{"intermediate_size": 704, "norm_eps": 1e-06, "qk_norm": true, "bias": "none", "optimizer": "cautious_adamw", "warmup_steps": 343, "decay_fraction": 0.907, "decay_shape": "linear", "dataset": "wikipedia_en"}
Each number is 200 + 20 x the weight over its row's rms, rounded and kept within 0 to 999. Layers, rows and columns count from 0. The size before them is the row's rms in percent of the matrix's.

# up: layer 15 MLP up, 704x256, rms 0.065, rows 640-648, columns 128-255
# down: layer 15 MLP down (transposed), 704x256, rms 0.0592, rows 640-647, columns 128-255
# gate: layer 15 MLP gate, 704x256, rms 0.0693, rows 641-648, columns 128-255
up640,103,186,220,208,198,227,173,165,193,224,201,186,181,218,207,181,245,185,186,184,212,204,177,196,192,183,242,223,197,180,193,216,214,192,219,212,178,215,231,208,206,202,212,209,221,181,201,197,184,221,200,234,230,165,178,170,235,190,195,212,163,199,161,232,203,197,209,168,206,237,186,203,176,155,228,180,176,195,202,230,182,211,192,222,190,192,217,188,217,218,214,217,192,243,227,224,196,211,211,208,226,190,223,184,202,176,175,208,178,196,207,213,200,179,182,187,172,219,195,167,226,177,204,217,250,233,187,195,196
down640,103,166,186,191,207,199,170,203,180,199,153,202,200,167,195,229,201,192,222,169,188,188,179,172,184,220,199,190,179,177,221,227,245,206,189,230,176,207,167,210,217,199,179,218,219,212,200,198,216,219,220,190,254,212,202,212,171,232,181,213,199,178,212,176,164,188,197,195,200,165,201,231,204,210,247,240,194,215,209,203,178,238,169,183,215,178,160,202,214,181,168,196,205,198,225,206,212,196,235,211,179,176,204,209,225,220,190,183,197,194,216,182,217,185,211,197,196,228,210,230,206,213,230,202,214,187,200,208,204
gate641,102,207,200,227,225,185,229,197,186,207,220,167,209,191,188,247,204,211,214,198,185,167,231,223,185,207,189,221,196,208,206,220,188,209,201,187,212,209,189,255,204,215,206,203,170,222,217,183,222,186,230,204,203,193,165,203,214,165,164,208,205,189,194,185,213,218,202,214,216,177,224,191,195,178,211,160,166,192,194,234,181,190,155,172,199,222,201,215,217,181,213,188,178,221,171,177,205,227,179,192,191,203,141,226,201,200,194,195,190,189,226,222,206,250,219,208,187,175,190,190,232,217,228,180,182,207,209,220,226
up641,102,229,217,174,196,204,222,202,218,200,203,194,201,186,181,206,184,186,188,175,195,180,220,184,226,195,212,214,229,205,219,187,195,199,181,194,209,223,227,211,201,192,224,188,227,167,189,171,198,189,202,207,201,206,202,159,205,179,204,223,197,193,165,213,217,200,204,221,190,231,189,188,224,198,261,177,197,199,180,232,245,210,210,210,194,222,188,210,207,206,211,216,171,191,224,240,160,204,223,196,196,199,206,200,188,176,205,201,158,183,194,198,243,202,222,201,161,211,223,210,183,181,210,205,177,193,176,162,187
down641,101,220,195,206,200,200,230,213,184,184,214,233,219,227,186,210,192,156,190,158,197,246,224,172,186,190,184,185,201,169,219,210,191,192,189,188,241,184,191,197,208,185,210,220,209,234,188,198,188,170,198,228,169,226,184,200,211,201,196,204,250,243,196,172,216,207,182,195,182,195,194,167,202,211,176,241,192,198,206,180,196,237,171,197,175,200,224,190,188,209,205,215,155,189,193,215,227,229,210,210,231,171,205,198,190,200,219,193,213,190,188,218,241,198,215,221,198,212,208,190,239,176,189,178,206,193,192,187,200
gate642,098,218,221,216,210,188,191,182,213,176,193,172,249,198,231,196,203,190,200,236,210,223,199,187,187,214,239,223,187,230,197,204,222,182,181,194,195,218,207,221,206,200,159,222,178,171,210,179,161,142,197,214,216,205,199,211,180,197,177,209,196,216,198,200,259,230,182,200,210,169,199,201,205,180,229,181,140,220,193,198,225,176,156,237,206,194,193,192,184,185,209,211,192,190,170,218,200,212,218,231,207,194,195,178,194,198,193,212,206,200,219,206,179,201,216,190,171,157,219,197,196,240,236,202,198,207,173,230,201
up642,098,203,224,193,167,167,189,215,213,184,247,196,207,191,189,186,186,172,201,206,210,198,253,201,205,197,190,193,184,192,179,193,173,226,215,204,229,194,199,200,209,228,188,181,181,202,199,214,186,202,213,194,209,182,214,175,208,202,220,179,208,196,201,188,203,235,206,223,144,232,215,214,243,218,176,212,196,204,196,189,194,227,190,239,198,214,197,208,188,248,163,200,172,186,202,205,221,179,212,187,201,188,180,173,185,179,196,199,235,177,230,182,195,188,187,194,172,204,184,222,238,160,198,187,207,205,230,210,177
down642,100,221,167,190,193,191,198,218,199,176,216,190,189,190,201,210,184,209,212,184,215,206,215,204,201,246,175,229,190,220,233,198,209,191,209,196,190,217,177,203,200,236,212,216,188,239,201,184,169,211,171,199,196,198,212,236,227,221,165,213,209,231,175,217,211,207,207,219,180,175,208,217,208,184,180,209,197,164,193,228,204,156,197,195,210,185,190,203,205,223,166,211,193,150,207,199,206,216,211,173,201,194,159,210,229,200,214,195,188,159,158,221,195,174,239,258,229,188,169,232,185,202,195,212,215,204,154,222,226
gate643,098,182,206,195,216,136,198,220,209,191,187,175,209,200,161,204,204,213,179,160,231,218,207,173,173,196,227,251,175,219,194,170,185,189,198,201,203,200,170,208,183,205,219,194,204,201,181,182,174,222,225,253,219,201,208,203,178,202,214,191,216,173,204,199,209,227,172,225,254,169,203,198,211,190,219,226,197,226,205,198,213,212,183,165,173,187,182,224,235,210,213,172,193,226,232,173,184,206,173,216,220,194,205,227,206,208,210,194,181,188,187,192,209,194,198,188,202,152,209,205,192,195,205,247,257,222,216,197,204
up643,097,188,214,226,209,229,200,210,207,201,166,214,206,173,196,175,212,204,216,179,159,223,206,190,223,186,177,199,162,212,225,190,245,221,181,193,222,188,206,185,224,217,188,238,226,186,209,190,189,217,177,233,179,201,219,253,198,203,202,159,200,209,182,213,206,223,219,174,204,200,165,198,182,190,210,164,200,193,203,197,189,204,192,242,171,194,191,177,189,222,192,193,205,232,177,203,164,192,206,187,151,202,209,213,207,220,215,219,203,194,224,215,226,209,245,219,207,190,207,184,258,186,193,218,223,214,183,168,213
down643,098,165,190,206,210,224,172,205,200,207,188,157,208,240,180,218,204,229,197,204,225,220,206,215,195,196,213,183,206,224,187,164,197,187,232,193,194,202,185,222,175,217,220,187,234,211,226,157,192,202,181,160,156,157,201,150,198,218,207,191,220,204,180,193,201,203,212,207,198,188,212,198,194,212,233,196,220,196,191,207,185,180,209,230,246,244,205,207,204,196,194,225,213,227,207,258,198,209,203,202,203,190,209,211,208,191,164,180,178,204,164,205,186,150,190,194,219,215,163,204,202,202,226,208,185,170,184,226,178
gate644,101,205,238,190,191,219,164,206,204,164,214,157,243,169,214,197,175,213,196,199,216,210,195,214,176,201,187,248,190,181,187,185,210,183,189,243,203,190,218,223,249,194,215,201,167,219,202,209,191,206,212,234,218,204,170,190,187,184,244,195,191,237,195,209,180,227,231,184,202,194,194,198,213,217,197,203,181,185,194,200,216,188,167,180,208,162,199,219,183,199,193,186,175,206,194,187,203,188,217,185,215,163,169,219,197,242,204,184,194,207,199,191,198,221,208,187,195,185,212,214,202,209,206,208,215,187,213,211,243
up644,100,181,216,197,197,199,176,154,217,236,217,204,189,194,190,173,196,225,178,190,204,167,219,203,193,196,213,215,136,204,189,202,204,204,193,176,172,186,198,213,214,203,178,231,215,225,187,232,204,201,228,209,211,200,193,199,227,191,224,230,209,168,242,194,157,177,194,224,211,203,161,195,223,189,202,196,226,192,213,234,216,205,238,203,173,182,227,212,193,194,230,242,192,202,199,188,214,198,217,200,202,223,199,212,244,230,188,186,232,200,206,194,248,187,195,202,179,177,210,192,234,198,192,200,184,190,202,226,188
down644,100,237,223,186,219,190,217,199,234,201,206,229,206,217,182,201,208,198,190,193,190,220,203,211,218,225,174,211,176,191,214,234,232,199,203,196,188,221,227,194,211,214,178,161,218,224,207,209,188,195,230,191,188,202,213,190,168,184,161,218,224,201,204,177,181,200,214,205,188,194,224,187,191,201,234,210,199,177,181,178,190,203,185,189,245,212,182,198,226,217,169,180,196,181,202,189,200,191,237,239,164,199,169,172,190,207,214,228,195,198,175,226,179,193,221,199,218,216,194,204,203,192,206,186,194,197,169,209,199
gate645,103,200,194,213,202,201,192,215,211,235,191,179,213,237,184,194,156,181,188,180,232,208,160,227,188,192,207,226,205,186,214,181,202,186,217,201,185,202,223,235,193,227,185,187,178,179,207,209,203,207,193,209,205,193,205,206,196,139,203,217,188,197,192,222,223,167,202,195,165,194,198,187,208,197,201,184,170,217,197,184,187,188,197,224,173,180,195,188,196,206,182,215,204,224,207,194,217,196,202,232,198,220,210,181,215,208,207,143,226,213,198,210,202,246,180,220,199,188,174,181,168,231,227,225,199,196,179,215,219
up645,100,189,199,231,228,212,225,218,194,151,204,211,196,216,185,190,217,223,188,214,187,181,137,173,203,199,197,210,213,203,197,173,182,197,216,208,184,195,224,215,163,180,175,191,185,196,180,184,223,205,203,198,184,190,158,211,203,194,213,199,219,203,187,202,228,191,229,205,233,226,194,218,213,181,196,234,183,198,193,190,208,194,166,206,165,204,208,209,184,137,222,207,237,201,174,194,213,204,161,181,195,222,201,208,147,185,192,179,224,211,227,221,216,187,202,199,196,192,180,195,212,183,217,187,208,180,210,196,201
down645,100,133,194,227,182,197,195,206,181,197,187,217,191,167,184,181,175,190,188,185,237,169,179,199,186,243,208,180,216,210,199,197,202,203,174,201,199,227,239,232,188,257,187,212,196,178,149,211,215,203,181,174,214,176,200,193,199,193,172,184,234,213,181,196,211,188,199,217,163,240,222,205,187,195,233,208,169,193,201,198,207,178,178,210,225,203,172,184,196,203,213,216,203,257,166,207,183,231,201,179,220,193,191,187,183,201,222,207,245,209,219,208,206,174,188,219,206,188,189,186,207,207,172,198,217,212,209,201,221
gate646,098,240,206,209,173,189,217,208,210,246,187,196,222,228,213,173,173,232,202,174,204,213,223,216,191,212,202,202,193,183,212,182,185,186,183,190,250,217,189,167,217,181,202,186,203,207,250,197,226,210,206,226,227,229,167,193,194,211,218,195,234,169,224,210,190,219,165,184,221,206,198,175,211,188,184,195,211,191,209,211,185,211,193,204,209,225,201,185,231,208,212,198,192,225,205,175,180,178,212,187,166,188,220,269,179,217,191,188,201,213,214,196,187,217,163,161,202,201,191,225,205,175,163,206,197,217,201,180,212
up646,099,181,221,204,189,221,208,212,228,191,213,159,195,171,181,202,201,181,162,224,178,216,204,224,201,220,216,208,169,200,178,157,199,186,202,224,178,187,211,206,194,198,195,223,222,214,198,175,176,215,211,228,191,196,219,181,198,232,168,206,183,186,180,223,221,182,210,209,175,223,200,247,218,214,215,190,205,215,199,202,193,194,207,186,170,212,161,210,204,187,178,170,184,192,185,179,202,192,192,191,214,191,209,199,232,188,162,199,220,225,186,238,225,185,219,175,181,184,209,170,245,182,199,191,172,206,205,183,221
down646,093,196,162,195,223,208,213,149,164,216,164,192,219,194,191,192,152,184,196,177,194,215,205,196,214,116,221,181,231,205,219,207,214,228,190,162,222,208,195,188,179,206,190,213,188,228,217,210,208,192,225,206,199,187,218,202,170,219,234,192,249,190,245,198,190,224,208,211,229,223,194,189,219,203,217,202,198,211,217,210,199,205,190,202,188,211,227,201,225,195,206,177,194,198,207,200,197,201,184,221,186,225,179,191,199,183,191,192,211,209,218,211,166,190,212,177,171,202,197,204,180,187,193,193,212,222,227,162,173
gate647,090,167,221,202,204,181,213,218,198,167,223,204,185,188,152,191,200,195,215,207,225,193,177,205,221,206,211,202,195,204,194,238,189,187,199,242,205,182,225,238,218,192,191,196,223,193,217,184,169,188,194,177,141,211,200,210,213,185,177,181,215,209,241,217,207,202,223,223,193,185,254,169,226,186,217,182,164,225,213,195,159,196,180,200,192,163,190,215,211,192,215,183,217,188,224,195,196,190,206,191,216,196,194,178,182,193,216,227,227,199,201,195,185,203,180,172,221,195,202,220,209,214,180,179,215,181,187,195,200
up647,093,212,224,167,208,203,217,183,232,195,212,224,199,211,214,209,223,216,205,218,226,203,230,195,189,214,169,215,257,177,194,205,179,209,139,203,210,220,180,206,183,233,204,226,224,240,219,204,212,197,203,216,219,158,217,203,236,202,220,190,193,197,207,234,192,226,209,218,164,197,192,202,181,205,190,186,236,168,198,192,205,203,209,157,171,217,224,206,194,184,225,183,201,209,207,231,175,224,213,220,207,245,181,186,211,213,196,188,198,224,204,228,170,187,198,168,208,217,196,204,170,201,214,223,180,208,177,179,213
down647,099,191,194,214,202,196,188,195,141,193,188,178,235,178,220,202,184,199,212,144,227,206,202,209,173,150,223,220,167,199,204,194,229,211,216,198,190,207,231,169,173,183,222,224,202,218,192,196,196,230,207,206,191,242,195,210,145,227,180,190,225,204,222,186,200,193,205,183,199,211,201,202,210,228,234,216,208,213,170,194,184,201,211,195,195,208,211,191,207,241,184,200,208,183,177,207,214,191,218,230,199,172,196,210,211,194,196,187,177,200,231,166,213,222,198,203,189,181,215,193,222,187,187,205,219,187,211,213,221
gate648,102,185,228,191,209,204,223,209,218,225,182,194,174,188,207,191,182,207,181,244,187,205,197,175,232,180,168,205,189,214,201,152,199,206,188,206,225,200,189,204,157,206,244,176,185,201,208,182,246,175,209,190,200,197,217,184,210,174,182,176,193,213,208,182,192,197,182,164,192,208,221,198,224,190,197,209,193,190,211,198,187,198,189,156,194,209,180,214,205,220,209,195,199,221,180,224,229,237,183,229,190,175,164,154,184,220,221,183,247,212,206,164,201,214,228,171,183,198,224,194,183,222,245,197,176,190,248,196,195
up648,098,200,193,229,219,198,220,179,213,208,191,212,238,242,214,212,207,220,197,183,172,208,206,224,176,156,174,236,195,207,195,195,253,206,203,182,209,212,174,169,207,206,148,201,190,178,212,202,169,253,181,190,210,193,186,194,210,197,194,225,168,187,231,218,180,206,221,190,225,208,203,206,183,193,165,201,174,186,210,204,151,229,223,182,209,190,228,184,170,212,180,197,223,160,212,189,187,188,186,181,228,187,184,196,204,182,216,225,196,218,200,227,194,195,222,191,189,180,218,198,208,187,191,221,188,225,211,230,213